From a checkpoint of a small transformer trained on Wikipedia: no biases in attention or MLP.
Each number is 128 + 24 x the weight over its row's rms, rounded and kept within 0 to 255. Layers, rows and columns count from 0. The size above them is the row's rms in percent of the matrix's.

# layer 5 MLP up, 3584x896, rms 0.0694, rows 2037-2089, columns 64-127
size [ 99  88 102  91 104 106  96  91 105 105  97 103 112 107  92 102 109  97 106  95  92  95  95  95 112  90  93  93  93 105 104  91 100  91 115 104 108 102 102  97 101  87  96  90 103 106  97 104 101  92  95  88 115]
[[132  66 106 138 140 150 143 124 115 131  76 123 111 132 142 132 130 160 161  91 121  85 102  96 112 134 144  97 115 160 160 119 148 126 128 129 147  66 131  62 101 145 134 159 101 136 140 140 120 137 122 134 108 100 157 165 136 119 137 144  99  87 123 141]
 [123  97 148 141 131 101 116 117 168 181 192 142  82 151 106 113 140 156  95 129 144 138 147 130 129 145  92 108 111 121 196 108 123 157 147 142 116 118 106 145 128 159 155 145 154  77 120 127 100 144 128 138  92 143 133  81 145 119 123 127 118 110 146 141]
 [ 71 125 106 138 102 137  89 162 165 123 136 155 131 100 143 119 113 133 123 144  89 130 110 116 186 103  74 165 128 121 127 116 117 182 124 198 154 123  86 117 127 204 112 117 152 130 129 140 119  88 128 118 159 121 124 115 106 136 115 140 152 149 128 157]
 [130 101 125 121 159 109 151 178 149 165  83 116 115 162 109 142 112 114 188 139 107 186 127 150 123 106 123 152 183 136 151 150 114  96 120 105 128 139 114 138 107 118 148 129  97 155  95 143 117 146 113 133 140 139 122 147 109  83 171 136 172 178 153 109]
 [183 191  84 139 114 144 140 132 151 137 123 113 163  85 130 106 115 158 175 136 126  94 147  73 134 112 129 159 100 147 120 143 128 166 103 138 141 123 136 141  85 145 144  91  98 125 145  95 142 126 125 141  79 129 129 137 136 126 116 167 121 135 119 158]
 [155 119 106 141 119 102 138 147 109 102 135 132 109 133  90  87 107  88 149  96 157 133 131 120  97 128 137 105 123 126 148 159 112  97 123 112 123 166 163 148 165 103 121 149  93  90 116 182 117 108 154 120 119 153 128 148 135 120 175 111 118 129 106 160]
 [126 111 120 142 121 133 112 122 188 199 114  95 136 152 130 154 129 122 123 117 138 180 164 113 108  95 133 121 155 134 151 120  89 140 126 115 103 175 149 154  95 165 111 143 139 120 123 122 103 126 141 112 102 116 105  73 102 119  94 176 136 106 138 141]
 [137 125 124 146  83 121 132 119 121 126 140 117 153 112 138 104 120 135  94 152  98 129 115 109 131 127  84  90 172  90 128 100 134 104 104 107 126 134 125 110 129 144 108 124 161 110  87  96 138  81 102 113 148 124  90 103 105 169 123 170 148 145 123 110]
 [122 136 144 193 150 146 154 130 128 170 114  75 149 135  96 151 100 111 160 120 148 165 172 135 118 129 147 112 143 114 127 112 140 118 111 130 126  71 123 165 133 132  87 141 131 122 113 130 140 128 139 116 148 134 144 130 114 121 124 128  82 125 188 119]
 [138 114 139 144 138 185 131 141 130 139 127 139 138 147 158 182 103 144 121 108 112 136 177 141 100 137 133 114 108 117 126 150 169 185 156 134 117 120 146  87 128 152 127 150 143 113 120 112 121 141 132 136 139 143  86 138 117 125 156  94 136 137 143 118]
 [ 80  94 161 122 152 123 109 132 119 128 113 145 119 108  88  79 103 106 137 147  84 180 117 113 165 160 175 101 122 121 143 139 132 137 143 150 115  96 131 146 116 143 158 144 137 133 135 129 168 148 119  93 137 144  93 144 115 136 134 156 141 136  92 153]
 [153  88 112  94 146 112 103 108 127  91  99 123 139 106 133 117 122 106 116 138 137 114 130  92 180 125 119  58 142  96 166 111 136 174  92 111 153 161 117 137  95 114 131 157 132 144 118 127 149 133 117 102 163 126 135  84 128 133  91 119 148 116 133 127]
 [131  99 147 127 105 108  80 102 109 106 133 117 166  93 100 139 176 121 191 123 134  79 137  86 147 122 108 107 136 141 141 141 144 125 157 118 124 124 160 147 185 135 148  78 116 113 176 133 121  75 137 132 126 201  99 150 142 180 147 152 141 128 105  90]
 [125 118 164 139 125 127 150 136 127 104 123 130 128 124 111 108 106 136  84  74 159 139 147 132 164 154 163 127 130 101 121 114 100  83 145 146 134 163 134 157 158  95 123 151 138  86 136 119 142 120 141 105 103 128 159 124 118 137 128 127 103 119  95 114]
 [118 160 126 167 102 123  97 146  82  93 121 133 107 129 138 107 141  90 127 112 129 130 134 128 133 103 168 128 147 107 121 133 154 133  90 118 154  90 146 128 155  83 163 127 127 120 134 115 116 122 130 132 147 126 125 149  93 140 129 149 110 146 129 156]
 [132 153 139 104 137 128  94 157 143 161 129 142 134 127 178 116 154 146 120 139 135 115  89 126 135 129 165 100  93 141  88 165 127 164  87 141 145 124 142 156  97 143 138 104 147 118 143 112 190 146 122 188 148 119 131 118 127 150  84 153 149 115 160 105]
 [ 97 126 108 146 132 112  99 125 144 137  66 165  81 129 100 143 138 134  95 156 106 127  70 108 148  93 125 122 163  94  96 117  88 115 138 168 159 113 155 133 143 117 102  91 103 104 124 140 106 152  98 141 176 158  95 170 135 125  84 117 133 133 130 127]
 [110 123  97 120 151 149 144 121 105 175 118 103  90 133 128 134 131  92 130 161 121 149 120 122 183 129  86 129 104 118  93 144 129 105 137 108 140 111 129 146  83 134 123  87 171 142 158 139 114 145 151 108 116 115  67  98 134 141 115 112 126 117 112 139]
 [131 122 123 127 135 117 134 148 177 119 104 159 142 177 120 107 118  96 113 123 155 136 132 118 123 176 110 104  80 141 146 113  68 139 153 130 140  98 191 110 198 143 147 132 116 131 122 195  74 149 117 123 138  88 121 135 140 141 122 152 142 135 150 145]
 [117 130 146  99 123 110 109 117 119 106 122 141 134 148 146 173 155 100  98 112 117  86 100 143 139 121  92 102 109 166  92 110 101 101 131 117 121 130 111 115  58 111  87 147 164  83 116 136 163 107 152 127 104 109 107 109 132 133 112 141  87 112 125 137]
 [150 118 157 172 165 130 122  95 150 125 142  92  73 131 169 160 113 130 101 122 154 110 105  93 121 107 112 105 107 114 107 157 101 137  98 137 113 124 134 120 102 146 152 141 140 114 132  98 144 141 154 132 148  64 130 108  92 121 124 143 127 148 143 109]
 [121 109 150  86  63  98 134 124 181 115 129 103 121 135 128 149 140 172 153  65 157 155 128 131 124 137 102 153 119 134 156 136 139 115 129 131 201 178 127 142 159 119 153 115 136 117  79 106 142 165  91 109  94 121 118 104 131 150  94 115 112 134 148 119]
 [142 122 113 109 128 108 143 140 142 120 126 145 100 119 154 108 153 147  97 107 159 130 121 119 133 133 139 113 119 142 153 137 146 145 147 117 167 117 138 142 122 105 122 126 124 116 135 137 147 169 104 129  98 124 143 133 161 115  96 131 122 121 151 128]
 [145 134  94 145 178 137 171 140 143 120 148 129 100 141 113 104 125 126 113 147 154 148 150 108 129 177 117 112 109 124 126 152 111  79 139 157 145 195 132 110 119 120 124 115 143 131 125 205 167 111 131 137 140 134 146 125  80 110 112 114 134 110 150 138]
 [119 149 182 174 129  91 167 119 135 130 191 151 137 102 125 124 128 136 121 149 138 106 119 112  79 128 136 115 150 118 117 141 120 134 135 120 140 129 123 136 135 148 122  99 139 108 146 137  92  97 177 100  62 148  92 101 148 113 110 140 110  87 137 144]
 [117 117  71 106 159 114 112 177 182 107 150 149 124 126 141 143 114 140 110 110 124  76 132  83 118 100 130  67 111 175 114 103 140 127 152  97 149 140 154 122 114 108 149 154 153 100 105 136  98 112 142 118 148 126 142  64 157 111 130 126 130 132 110 139]
 [118 164 133 134 128 126 130 111 127 112  92 152 111 105 128 118 106 125 174  82 185 122  99 163  88 126 123  92 112 114 104  79 108 102 147 166 140 186 155 171 143 115 174 123 120 119 128  93 116 138 132 148 120 108 147 112 121 108 154 118 118 105 147  80]
 [133 107 138 144  94 117 141 122 136 144 114  76 148 129 167 167 124 128 160 148  98 127 136 170 166  99 123 116 152 104 119 104 147 167 128 117 111 177 147 124 101 156 173 105 143 121  97 119 141 132 134 123 124 141 124  58 106 122 185 131 127 139 108 178]
 [133 141 140 172 115 154 112 152 140 104 155 150 107 105  68 159 108 133 109 141 135 120 145 164 115 152 136 100 157 172 113 192 104 156 151 161  96 183 131 139 120 154 151  86 114 140 102  97 151 175 112 151 106 123 100  97 129 140 117 117 139 110 142 123]
 [134 134 165 169 103 104 164  91 151 150 183 169 124 140 114 119 121 122 155 120 126 156 127 174 117 101 135 165 114 136 161 143 116 118  93 105 143 110 102 136 122 164 137 110 141 124 123 124 133 127 102 144 134 149 130  84 142 104  64 144 147 162 136 111]
 [104 158 174 143 144  95 141 114 161 127 125 164 152 136 114 104 109  74 111 141 124 142 156 129 148 148 131 154 136 135 131  77 116 170 172  74 134 119 126  98 105 139 103 136  84 161 127 112 107 175 117 120 110  81 120 100 123 136 153 131 121  91 151 116]
 [187 105 155 122 112 142 116 117 162 105 116 165  89 126 180 120 152  75 161 147 115 158 115 129 119 105 150 102 116 106 176 131 121 110 165 163 112 166  99 125 139 143  94 171 114 148  88 115 141 126 157 132 117 136 118  80 155 108  87 124  94  88  81 147]
 [140 132 125 130 149 105 102 110 116  95 139 168 102 110 122 126 128 133  88 116  97 170 110 165 126 145 127  90 116 129 156 129 127 111  91 175 156 138 131 132 137 143 104 112 191 118 124 160  78 145 111 115 170 121  99 116  88 120 117 115 146 107 170 141]
 [123 169 125 151 122  95 136 136 131  99 183 135 147  87 111 116 149  47 154  84 112 126 147 125 127 133  78 149 131  93 104 141 148  78 143 106 114 121 175 143 104 129 135 165 131 149 118 146 133 130 121 131 111 144 138 116 137 147 134 136 134 114 147 157]
 [122 112 151 165 169 114 166 115  71 135 163 146 135 136  91 149 101 119 162 127 141 130 156 147 114 174 170 159 118 134 146 138 124  99 156 184 146 130 110 113 123 153 134 113 150 160  60  99 113 135 103 154 166 108 140  82 125 156 114 123  91 118  75 110]
 [ 96 111  67 107 120 116 102 130 110 119 150 124 114 139 145 130 110 154 179 148 105 118 109 138 131 113 130  97 108 142 152 145 135  52 125 102 137 134 115 140 131 147 117 141  81 127 136  67 135 115 155 138 117 141 148 144  78 102 145 160 116 118 158 124]
 [138 152 150 122 104  66 118 114 140 116 140 130 158 119 119 137 162 146 117 139  90 128 183 173 132  97 159 139  97  97 138  96 143 126  96  80  82 136 161 112 119 126 158 145 187 147 137 140 156 144 133 152 134 148 134 148 117 124  92 102 117 131 157 131]
 [124 150 122 103 136 103 143 115 106 151 183 120 126 118 109 120 130 101 126 132  58 123 139 114 155 153 114 140 145 114 117 134  89 113 104 117 114 102 142 143 126 141 136 109 177  88 138 129 134 117 163 141 158 103 121 114 121 104  58 106 109 113 116 119]
 [116  73  86 132  65 179 132 116 172 101  99  96 130 133 116 112 135 175 127 139 124 123 132 108  90 141 140 146  84 135  80 128 141  91 133 110 170 103 129 100 151 142 123 146 134 128 114 168 130 120 125  98 140 114 147 151 153 150 167  97 136 132 166 135]
 [ 86  92 120  77 118 132 144 180 106  83 127 119  82 137 106 120 105 155 112 143 160 137 138 165 105 132 156 108 145 159 194 159 139 159 112 130 108 165 159 106 160 140 129 103 147 107 139 133 127 149  99 121 148 137 124 126 132 165  82 106 164 134 132 160]
 [132 150  88 135 136 133 147 134  79 126 150 113 143 138  93 160 148 160 121 106 138 165 133 172 109 125 146 132 120 120 104 107  91 111 115 140  71 136 127 110 146 145 152 155 142 132 184  92 114 169 153 144 139 132  92  96 121 141 104 143 182 127 123 134]
 [ 86 109 141 117 153 130 165 113 120 125 103 128 163 113 152 152 145 122  90 109  78 130 155  92 123 138 112 152 166 139 133  83 135  97 140 128  77 124 119  91 124 131 108 150 109 139 103 132 156 104 125 202 124 153 153 113 172 124 112 126 152 137 106 145]
 [ 65 141 105  95 117 135 103 167 124 103 102 125 124 142 111 118 127  87 128  96 142 145 116 151 150 122 102 179 130  94 132 153 115 114 107 142 131  97 159 119 199 193  87 117 106 125 149 113  85 146 133 128 175 116 158 132 106  85 129  80 144 124  87 125]
 [ 69 103 128 108 138 121 142 145 131  98 116 112 161 114 131 124 127 143 115 117 152 148  92 105 138  95 137 132 133  69 164 115  99 119 122  87 133 195 143 142 154 155 135 126 132 134 145 134 130 157 100 150 101 118  88 140 150 154 171 123 128 130 135  93]
 [139 130 153 104 173 156 135 132 115 106 129 141 133 105 154 111 124 133 118 178 168 142 113 125 132 118 155  73 112 165 101 139  98 154 121 125 135 137 152 141 112 129 145 152  93  89 117 124 127 149 126 143 139 105 166  93 157  74 130 150  91 154 101 117]
 [109 145 130 144 122 153 103 115 119  89 149  87 149 150 133 110 190 123 110 159 136 104 133 113 149  92 129  93 153 151 139  83 158 105  90 179 145 157 153 187 108 118 112 171 147  72 163 119 112 141 121 139 110 108 144 126 122 101 107 104 144 148 128 121]
 [ 93 140 133 149  90 114  87 168 162 117 126 110 143 113  95 117 130 139 139 186 153 147 118 121 132  74  84  93 127 175 144  90 122 137 148 168 121 113 131 140 130 117 150  69 142 135 133 123 151 135  90 154 159  88 176 126 154 145 120  77 135  96 136  99]
 [106 138 139 104 144 108 115 166 164 133 172 122  91 122 131 161 138 127 139 125 121 129 153 116  88  91 132 142 139 137 134 128 128  83 137 125 109 103 117 132 124 118 141  87 130 111 127 113 142 117 116 148 154 143 106 123 162 129 113 132 141 134 162  73]
 [139 120 115 179  76 145 107 117 124 131 126 111  80 118 127 115 151 148 116 115 122 165 128  94 122 123 112 113 120 114 157 143 176 138 131 115 167 167 159 120 116 157 111  98 191 132 149 158 117  96  90  74 140 123 131 135  93 122 142 123 129 131 144 140]
 [149 110 124 131 157 163 121 110 122 103 124 141 106 148 139  69 132 147 140 147 104 137 119 107 175 101 115  97 163 106 132 144 114 129 139 139 133 157 157 119 146 139 118 132 123 129 137 113 109 127 119 147 128 126  92 133 141 175 151 138 161 156 139 169]
 [103  92 103 129  89 116 147 100  89  83 150 151 133 147 132 132  74 156  73 124 159 141 105  95 109 143 158 129  91 125  94 136 114 116 160  86  91 173  98 113 131 119 104 125  92 110 136 141 144 143 117  98  98 116 149 141 115  73  90 126  93 101 138 138]
 [172 110  89 126 110 131 134 149 126 141 124 161  93 126 146 100 178 100  63 120  93 105 149 139 117 129 129 125  99 149 118 152  96 102 104 138 133 104 177 118 123  85 112 140 156 126 102 109 137 139 136 112 142 114 164 112 113  89 124 126 120 133 173 147]
 [136 139 119 139 116 114 147 109 106 106 128 111 142  89 105 167 153 116 113 122 104 144 154 172  96 139 114  72 151 142 129  82 166  84 138 133 151 151 130 160 116 144  58  95 137 155 134  97 113 166 118 130 135 142  91 138 139 137 127  88 123 138 135 136]]
# layer 5 MLP down (transposed), 3584x896, rms 0.0523, rows 2037-2088, columns 64-127
size [ 99  96 110  91 105 108  96  98 105 107  95  99 110 105  91  98 116  99 108  96  94  91  92  89 115  88  98  90  91  99 102  91  98  93 130 102 107 105  95  92  99  87  94  90 106 118  90 103  94  93  89  85]
[[143 146 119 109  92 149 109 136 131 127 109 161 122 147 161 116 120  80 110 113 142 152 113 100 115 124 130 150  76 112 129  82 108 167 114  79 107  78 122 167  87 115 141 104 163 145 158  81 136 123 101  79 100 150 147  84 148 133 165 127 122 119 110 152]
 [163 140 116 114 166 164  92 133 158 133 140 137 165 157  86  97 112 118 134 112 160 131 113 142 138 147 186 136  93 120 111 110 123 107 125 175 140 123  97 156 138  89 123 166 127 124 134 129 115  81 133 133 167 155 134 139 111  46 147 137 144 132 133 134]
 [ 90 173 137 135 135 140 148 140  99 129 125 120  84  94 109 136 140 130 139 123 102 143 134 141 114 136 155 140 134 134 111 143 164 132 132 123 139 137 118 105 106 114 107 147 169 150 145 132 148 117 120 163  96 115 137 125 144 121 149 134 166 108 127 129]
 [131 129 126 159 137 172 137 163 151  96 115  95 124 145 155 136 128 140 130 120 152 139  73 133  96  91 102 159 129  92 107 158 104 110 122 162 161 121 162 102 139  80 154 135 131 131 157 134 105  87  92 131 116  78 149 147 120 134 174 120 101 127 111 132]
 [110 119 160 152 157 158 131 126  93 148  79 115  93 135  91 139 145 134 128 124 177 107 130 147 112 144 125 158 118 107 118 123 141 112 141 129 132  94 124 104 113 161 148 115 139 155 143 153 121 136 105 135 143  90 145 123 132  89 143  98 147 153 130  99]
 [151 109 154 110 164 167 145 107 113 128 145 129  84  98  90  88 170 100 137 150 134 160 146 122 138 167 159 165  84  99  95 131 141 134  84 160 131 105 140 126 156 150 157 111 142 128 113 126 137  97 108 148 144 149 121 140 152 131  86 126 104 113 144  88]
 [174 168 128 108 128 113 178 127 106  61 139  95 116 144 156 107  99 151 124 170  98 138 152 103 164 138 134 165 127 133 132 124 135 114 125 111 133 111 139 149 137 135 166 124 114 144 134  94 141 148 122  99  92 122 121 128  97 122 155 155 122 118 114 154]
 [150  95 127  89 120 162 114 108 137 115 101 125 135 158 117 126 152 112 129 114 107 146 115 139 141 117 100  99 142 123 120 128 138 116 157 125 114 117 124 139 130  98 102 126 176 148 168 165 136 161 123 157 129 160 164 156 117 191 154 140 101  91 151 129]
 [145 138 103 103 126 124 125 115  85 115 117 176 171 102 129 115 126 115 140  90 139  97  93 137 122 150 113 134 159 155 121 126 129 175 126 139 152 134 164  70 142 112 153 122 153  94 121 112 161 124 127 153  86 103 130  79 148 123 137 141 131 125 122  90]
 [ 79 108 134 102 105  89 119 108 110 148 150  78 112 127  85  82 165 111 137 133 157 151 110 135 151 153 115 126 147 147 152 116  92  33 132 129 135  98 109 164 117 134 160 133 126 115 111 160 169 141 154 143  94 181 121  94 110 123  69 181 130  93  80 118]
 [ 90 167  84 108 105 142 177 117 150 142 136 140 104 130 166 181 179 109 157  98 189 140 138 167 157 124 111 110 123 159 162 159  87 131 130 101 128 141 131 104 118 128 148 119 132  90 151 134 120 138 148 157  94 127 129 125 109  93 135 112 153 129 145 126]
 [115 163 104 115 173 106 135 128 132 129 166 109 117 118 146 132 156 103 112 142 113 134 137 161 124  86 130 119 118 131  84 131 105 123 108 169 170 130 149 128  98  63 110 127 144 135 127 157 137 124 116 162  71 106 103 163 161 118 128 133  86 136 104 139]
 [112 117 136 163 108 144  88 112  82 114 128 133 142 142 138 119 109  96 151 158 135 145 139 108  66 119 182 161 136  89  83 147  90 136 132 153 103 132 116 129 124 112 119 169 136 142 137 149 129 114 158 109 142 147 111 126 105 162  94 137 143 139 164  93]
 [182 132 125 164 119 111 141 164 115 148 139  93 155 136  88 127 123  80 144 115 153  91 110 112 130 123 121 129 141 145 148 178 104 152 102 115 139  84 142 127 136 161 147 102  94 139 137 115 122 170 120 144 165 148 106 124 106 120 106 163 201 152  77  88]
 [117 131 147 112 148 192 143 106 131 144 158 123 139 178  98 130 110 158 136 128 113 113 126 188 157 119 106 142 118 163 147 124 147  74 140 157  83 153 112  95 102 119 110 145  98 119 128 113 129 140  84 146 131 151 142 107 151 152 145 152 140 131 127 141]
 [151 136 139 151  66 140 146  95 146  94 113  96  92 121 145 140 158 134  85 134 130 140  87 149  96 115 120 143 144 167 157 134 129 125 143 121 101 124 113 131 137 118 107 171 146  99 158 174 120 108 108 165 118 127 134 102 157 127  50 127 124  95 101 164]
 [148 100 129 134 134 108 142 137 113 149 151  99 141 136 138 161 125 164 114 135  90 156 128 160  73 149 135 152 114 127 124 140 180 159 127 113 126 148 102 138 148  87 131 146  98 143 138 136 122 141 148 133 131 112  88 139 129  84 172 129 111 120  96 130]
 [154 151 119 129 159 114 129 188 114 138 121 132 112  94 146 124 132 113 121 115 144 144 130 156  71 146 102 112 156 122 181 103 147 156 113 102  94  70 134 131 166 132 129 164 146 136 138 126 108 105  98 126 198 104 167 126 130 123 103 122 156 115  76  93]
 [139 133 172 137 161 118 123 120 112 144 127  92 127 125 138 129 161 120 130 104 131 138 139 158 113 128 109 152 134 132 117 155 110 128 171 142 133 142 136 158  50 113 120 132 190 144  94  95 165 140 144 133 137 112 123 121  82 130  97 107 183 150 105  80]
 [119 132 121 176 139 125 185 144 120 159 150 132 151  94 154 107 106 158 139 134  99 150 127 127 139 119 140 124 104 150 145 129 136 142 141 123 167 118 182 140 130 102 109  91 123 139 154 136 138 145  96  64 133 181 109 135 143 121 142 139 159 108  85 110]
 [112 135 148 140  81 136  87 134 155 130 180 148 135 103 153  82 130 103 131 102 122 117 104 148 115 117 119 101 109 150 147 103 132 116 166 123 161 133 146 140 106 154  80 132 125 143 114 141 127 131 120 139  98 110  95 170 141 106 139 182 150 137  97 131]
 [127 151 113 124 123 154 156 140  94  96 153 150 131 166 119  98 143  90 102 122 128  71 121 145  94 124 138  93 147 112 124  95 137 124 116 105 106 106 139 101 162 132  88 107 122 120 158 154 118 145 142 122 104  91 120 175 128 141 167 130 157 112 101 135]
 [180 146 157 133 120 118 140 158 144 113 134 126 177 115 147  91 127 132 111 115 121  95 167 135 111 125  72 112  94 144 134  78 120 147 141 118 160 105 140 146 102  89 107  87 128 128 121 131 127 170 146 123 140 130 169  93 160 142 150 158  89 110 165 103]
 [113 126 137 119 125 127 129  96  97 157  89 144 178 119 114 142 177 144 181 131 121 125 145  67 172 106 112 157 171 135 165  95 109 122 140 133 124 133 126 116  99 154 107 170 104  97  90 131 102 119 145 132 119  72 186 145 142 120 122 106 119 127 112 111]
 [105 153 111 154 131 117 100 132 136 110 157 126 149 179 148 106 125 103 169 140 147 147 121 129 118 140 156 127 118 152 130 107 152 167 113 132  67 105 147 107 153 151 168 128 102 107  94 158 137 148 134 131 121 126 128 114 120 137 113  97 168 123 117 137]
 [147 120 173 126 129 118 135 129 117 151 153 102  96 113 106 142 131 121 120 136 130 143 190 122 110 158 109 125 138  74  84 112 128 161 119 164 114 106 137 102 170 152 142 114 116 146 124  98 114 134 135  95 115 160 111 140 134 173 124  92 153 124 119 113]
 [143  81 151  93 119 115 106 138 105 135 144 139 129 149 137 156 138 123 130 141 151 134 130 108 164  84 142  97 129 169 125 149 143 112 147  94  98 123 127 138 116 114  69 118 146 162 123 125 114 123  54 122 141 135 115 130 128 117  86 127 132 104 126 114]
 [116 149 114 116 168 167 103 137 151 116 160 102  96 112 124 122 109  69  74 132 144 150 128  93 121 124 131 141 137 162  93 134 146 151 169 104 135 139 112 136  97  87 116 165 142 144 136 153  68 136 111 119 107 129 132  89 162 154 132 134  99 102 130 124]
 [149 143 125 171 143 118 161 129 116 113 139 147 116 134 141 119 149 141 143 127 151 131  81 151 123  43 171 141 141 195 113 144 139 121 126 146 103  70 115 121 155 124 131 130 160 124 138 115 120 141 150 134 140 121  87 162 157 133 118 133 144  76 104 119]
 [147 105  87 100 120 122 139 102 113  92  96 115 109 163  90  98 141 132 136 125 116 152 148 127 109 113 134 137 125  96  80 144 124 116 124 105 115 123 142 123 113 116 122 152 143 107 147  98 169 133 134 120 119 149 123 168 131 144 138 171 105 128  87 169]
 [125 135 138 119 127 105 122 135 125  89 126 137 149 128 127 116 112 131 142 150 119 133  96 116 131 112 139  71 113 118  86 148 150  84 119 151 118 120 123 115 122  92 148 147 165 120 117 104 126 129 104 137 134  74 116 148 108 103 133  90 159  97  89 103]
 [165 165 134 145 154  99 153 129 141 115 123 143 161 111 147 164 122 111 101 126 112 115 130  96 145 151 106  81 146 146 124 129 105 130 131 144 121 169 105  95 103 124  98 100 137 120 146 154 143  90 136 143 130  84 176 145 153 140 155 143 118 120 143 145]
 [ 76 114 131 129 144 127 128 117  86 171 132 137 128 137 120 107 145 178 103 111 136 152 130 116 158 117  90 175 124  93  71 117  91 134 124 119 125  93 100 146  83  89 158 170 148 150 121 133 138 167 190 146 122 110 108 134 115 103  93 140 112 170 120 104]
 [115  86 135 118 117 137 125 159 116 155  79 141 136 147  91 106 124 154 102 117 124  95 121 165  97 133 162 122 126 141 122  72 122 132 124 117 122 176 117 108 125 125  90 115 126 130 102 136 129 139 104  94 151 152 138 122 170 163 139 139 111 139 145  82]
 [131 110 130 147 120 126 183 112 126  98 191 112  93 153 116 121 111 120 139  82 119 146 151 134  93 136 139 171 142 131 101 156 156 137 149  91 106  83  99 114 126 148 102 104 151 156 103 123  84 113 123 127 135 110 138 155  96  85 108 127 116 127 123 129]
 [141 111 139 137 145 186 129 109 124  86 110 112 108 101 105 108 106 115 172 164 163  95 114  97  84 123 159 144 125  70 132 123 152 161 129 116 127 112 120  80 105  88 138 140 115 120 118  97 100 105 123 146  78 130 129  88 104 108 117 172 166 119  88 117]
 [132  89 113 126 147 121 159 172 142  95 132 108 117 100 168 111 137 104 124 136 180 115 133 116 123 174 126  93 132 119 160 117 104  97 158 112 121 139 119 125 122  95  95 149 109 105  97 166  96  88 139 111 131 105 103 136  98  98 100 129  97 131 111 155]
 [116 132 126  94 127 132 126 126 115 157 125 118 126 151 127 175 117 153 132 146 138 145  88 138 150  73  62 128 128 148 120 155 119 145 112 117 109 125 106 118 129 115 114 143 132 148  95 101 105 138 124 107 131 141 129 104 142 111 137 124 173 114 105  93]
 [132 130  94 114 131 121 165 100 164 138 104  98 120 113 105 107 151 134 113  86 157  89 131 152 148 132 128 149 161 161 145 153 154  94 140 129 116 116 135 149 113 119 111 138 120 109 149 101 114 118 125 135 100 179 174 134  81 128  92 138 132 130 116 141]
 [106 147 137 182 124 120 144  85 143 145 144 131 147 148 106 121 142 103 144  94 100 148 115 120 137 159 113 151 137 142 124 117 134 161 125  94 138 102  90 121  87 133  99 162 129 113 154 111 107 138 125 173  93  89  94 129  76 123  88 153 153 167 142 140]
 [111 105 115 123 114 125 116 132 114 115 125 154  94 119 112 108 122 139 137 125 142 124 139 119 177 138 142 141 151 132 131 111 126 125 110 118  97 140 129 127  92 151 139 155 117 138 145 129 141 155 158 149 152 142 159 124 107 130 172 122 109  89 137 134]
 [139 128  62 139 103 111 142 135 155 116 128 116 121  81 120 140 102 138 138 141  88 135 161 171 146 125 153 102 109 115 125 106  92 148 180 120 124 130 130 137 127 137 107  93 122 106 142 108 142  88 155 120 108 121 143 126 138 171 134 100 126 158 174 127]
 [164 110 116 155 137 136 159 135 104 153 118 132  83 115  96 130 124 134  92 118  95 125 145 123 132 146 124  93 115 107 105 123 158 120 129 106 131 147 126 144  83  92 146 122 132 151 126 167 166 110 115 133 118 146  98 121 153 161 180 154 118 110 125 116]
 [149 118 155 169 143 110 127 128 130 137  68 139 103 138 127 139 149 104  99 144 167 154 136 161 111 109 116 142  94 147 114 143 141 151 105 125 101 134 131 118  99  79 104 147 137 119 114 124 105 122 146 141 196 122 136 151  74  76 123 128 129 122 148 139]
 [102  89 145 165 114 115 110 131 146 120 123 142 128 109 143 120 124 112 143 140 103  73 140 144  97 121  93 141 167 128 114 134  94 142 107 134 103 140 127  99 111 119 113 118 187 143 117 150 128 115 141  83 120 162 145 146 108 120 121 128 136 123 125 109]
 [ 84 121 113 125 138 138 152 134 136  66 151  98 132 121 131  89 147 109 130 121 128 161 113 105 134 123 136 120 134 139 121 119 142 171  82 144 157 141 161 203 109  90 110 150 150 138 151 124 112 116  99 122 142 149 146 117 146 142 127 158 146 127 141 139]
 [180 105 161 154 156  84 174  97  87 122 119 152 101  93 164 136 100 112 169 108 105 116 137  82 176 220 110 127 128 105 143 127 149 149 148  86 114  97 129 111 117 107 140 145 129 157  93 124 100 147  97 134 118 134  82 115 131  89 160 161 119 164  88 132]
 [138 122 111 129 116 130 163  76 120 142 131  79 155 147 120 116 156  95 169 126 118 147 129 125 174 125 136 128 156 122 145 145  89 110 141 163 155 138 127 132 155 143 158 111 153 155 122 142 160 110 112 145 170 133 135 128 109 129 154 132 140  80  98 191]
 [152 117 125  99 168 106 102 164  81 154 131 122 166  94 165 142  95 111  85 141 118 109 117 145 143 123 105 136 102 132 138 101 120 139 116 142 154 181 119 135 120 137 103 153  94 124 109 164 125 114 129 191 100 174 143 144 106 185 126 185 134 110 134 167]
 [144  94 147 168 123 120  91 101  97 125 129 156 168 133 132 106  99 141 120 157 160 128 118 151 114 153 137 145 152 153  98 127 111 122 107 122 165 132 149 168 123  89 124 157 198 125 149 130 139 104 138 139 131  86  87 114  76  98 128 155 114 110 142 115]
 [135 149 145 140 144  75 151 110 117 154 167 140 166 127 139 104 166 133 109 153  60  95 122 129 102  87 128 102 135 120 119 158 137  93 111 139 130  87 157 163 147 126 149 108 115 110 134 135 112 142 109 124 120 115 155 107 155 177 109 152 159 130 146 154]
 [139 114 136 125 120 136 107 119 145 105 150 130 115 155 128 160 102  93 100 126 154 156 104  90 163  74 135 129 133 150 117 120 119 127 108  83 110 101 106 194 103 124 126 126 120 121  82 160 101 137 136 137  99 181 180 133 105 115 154  94 109  82 111 130]]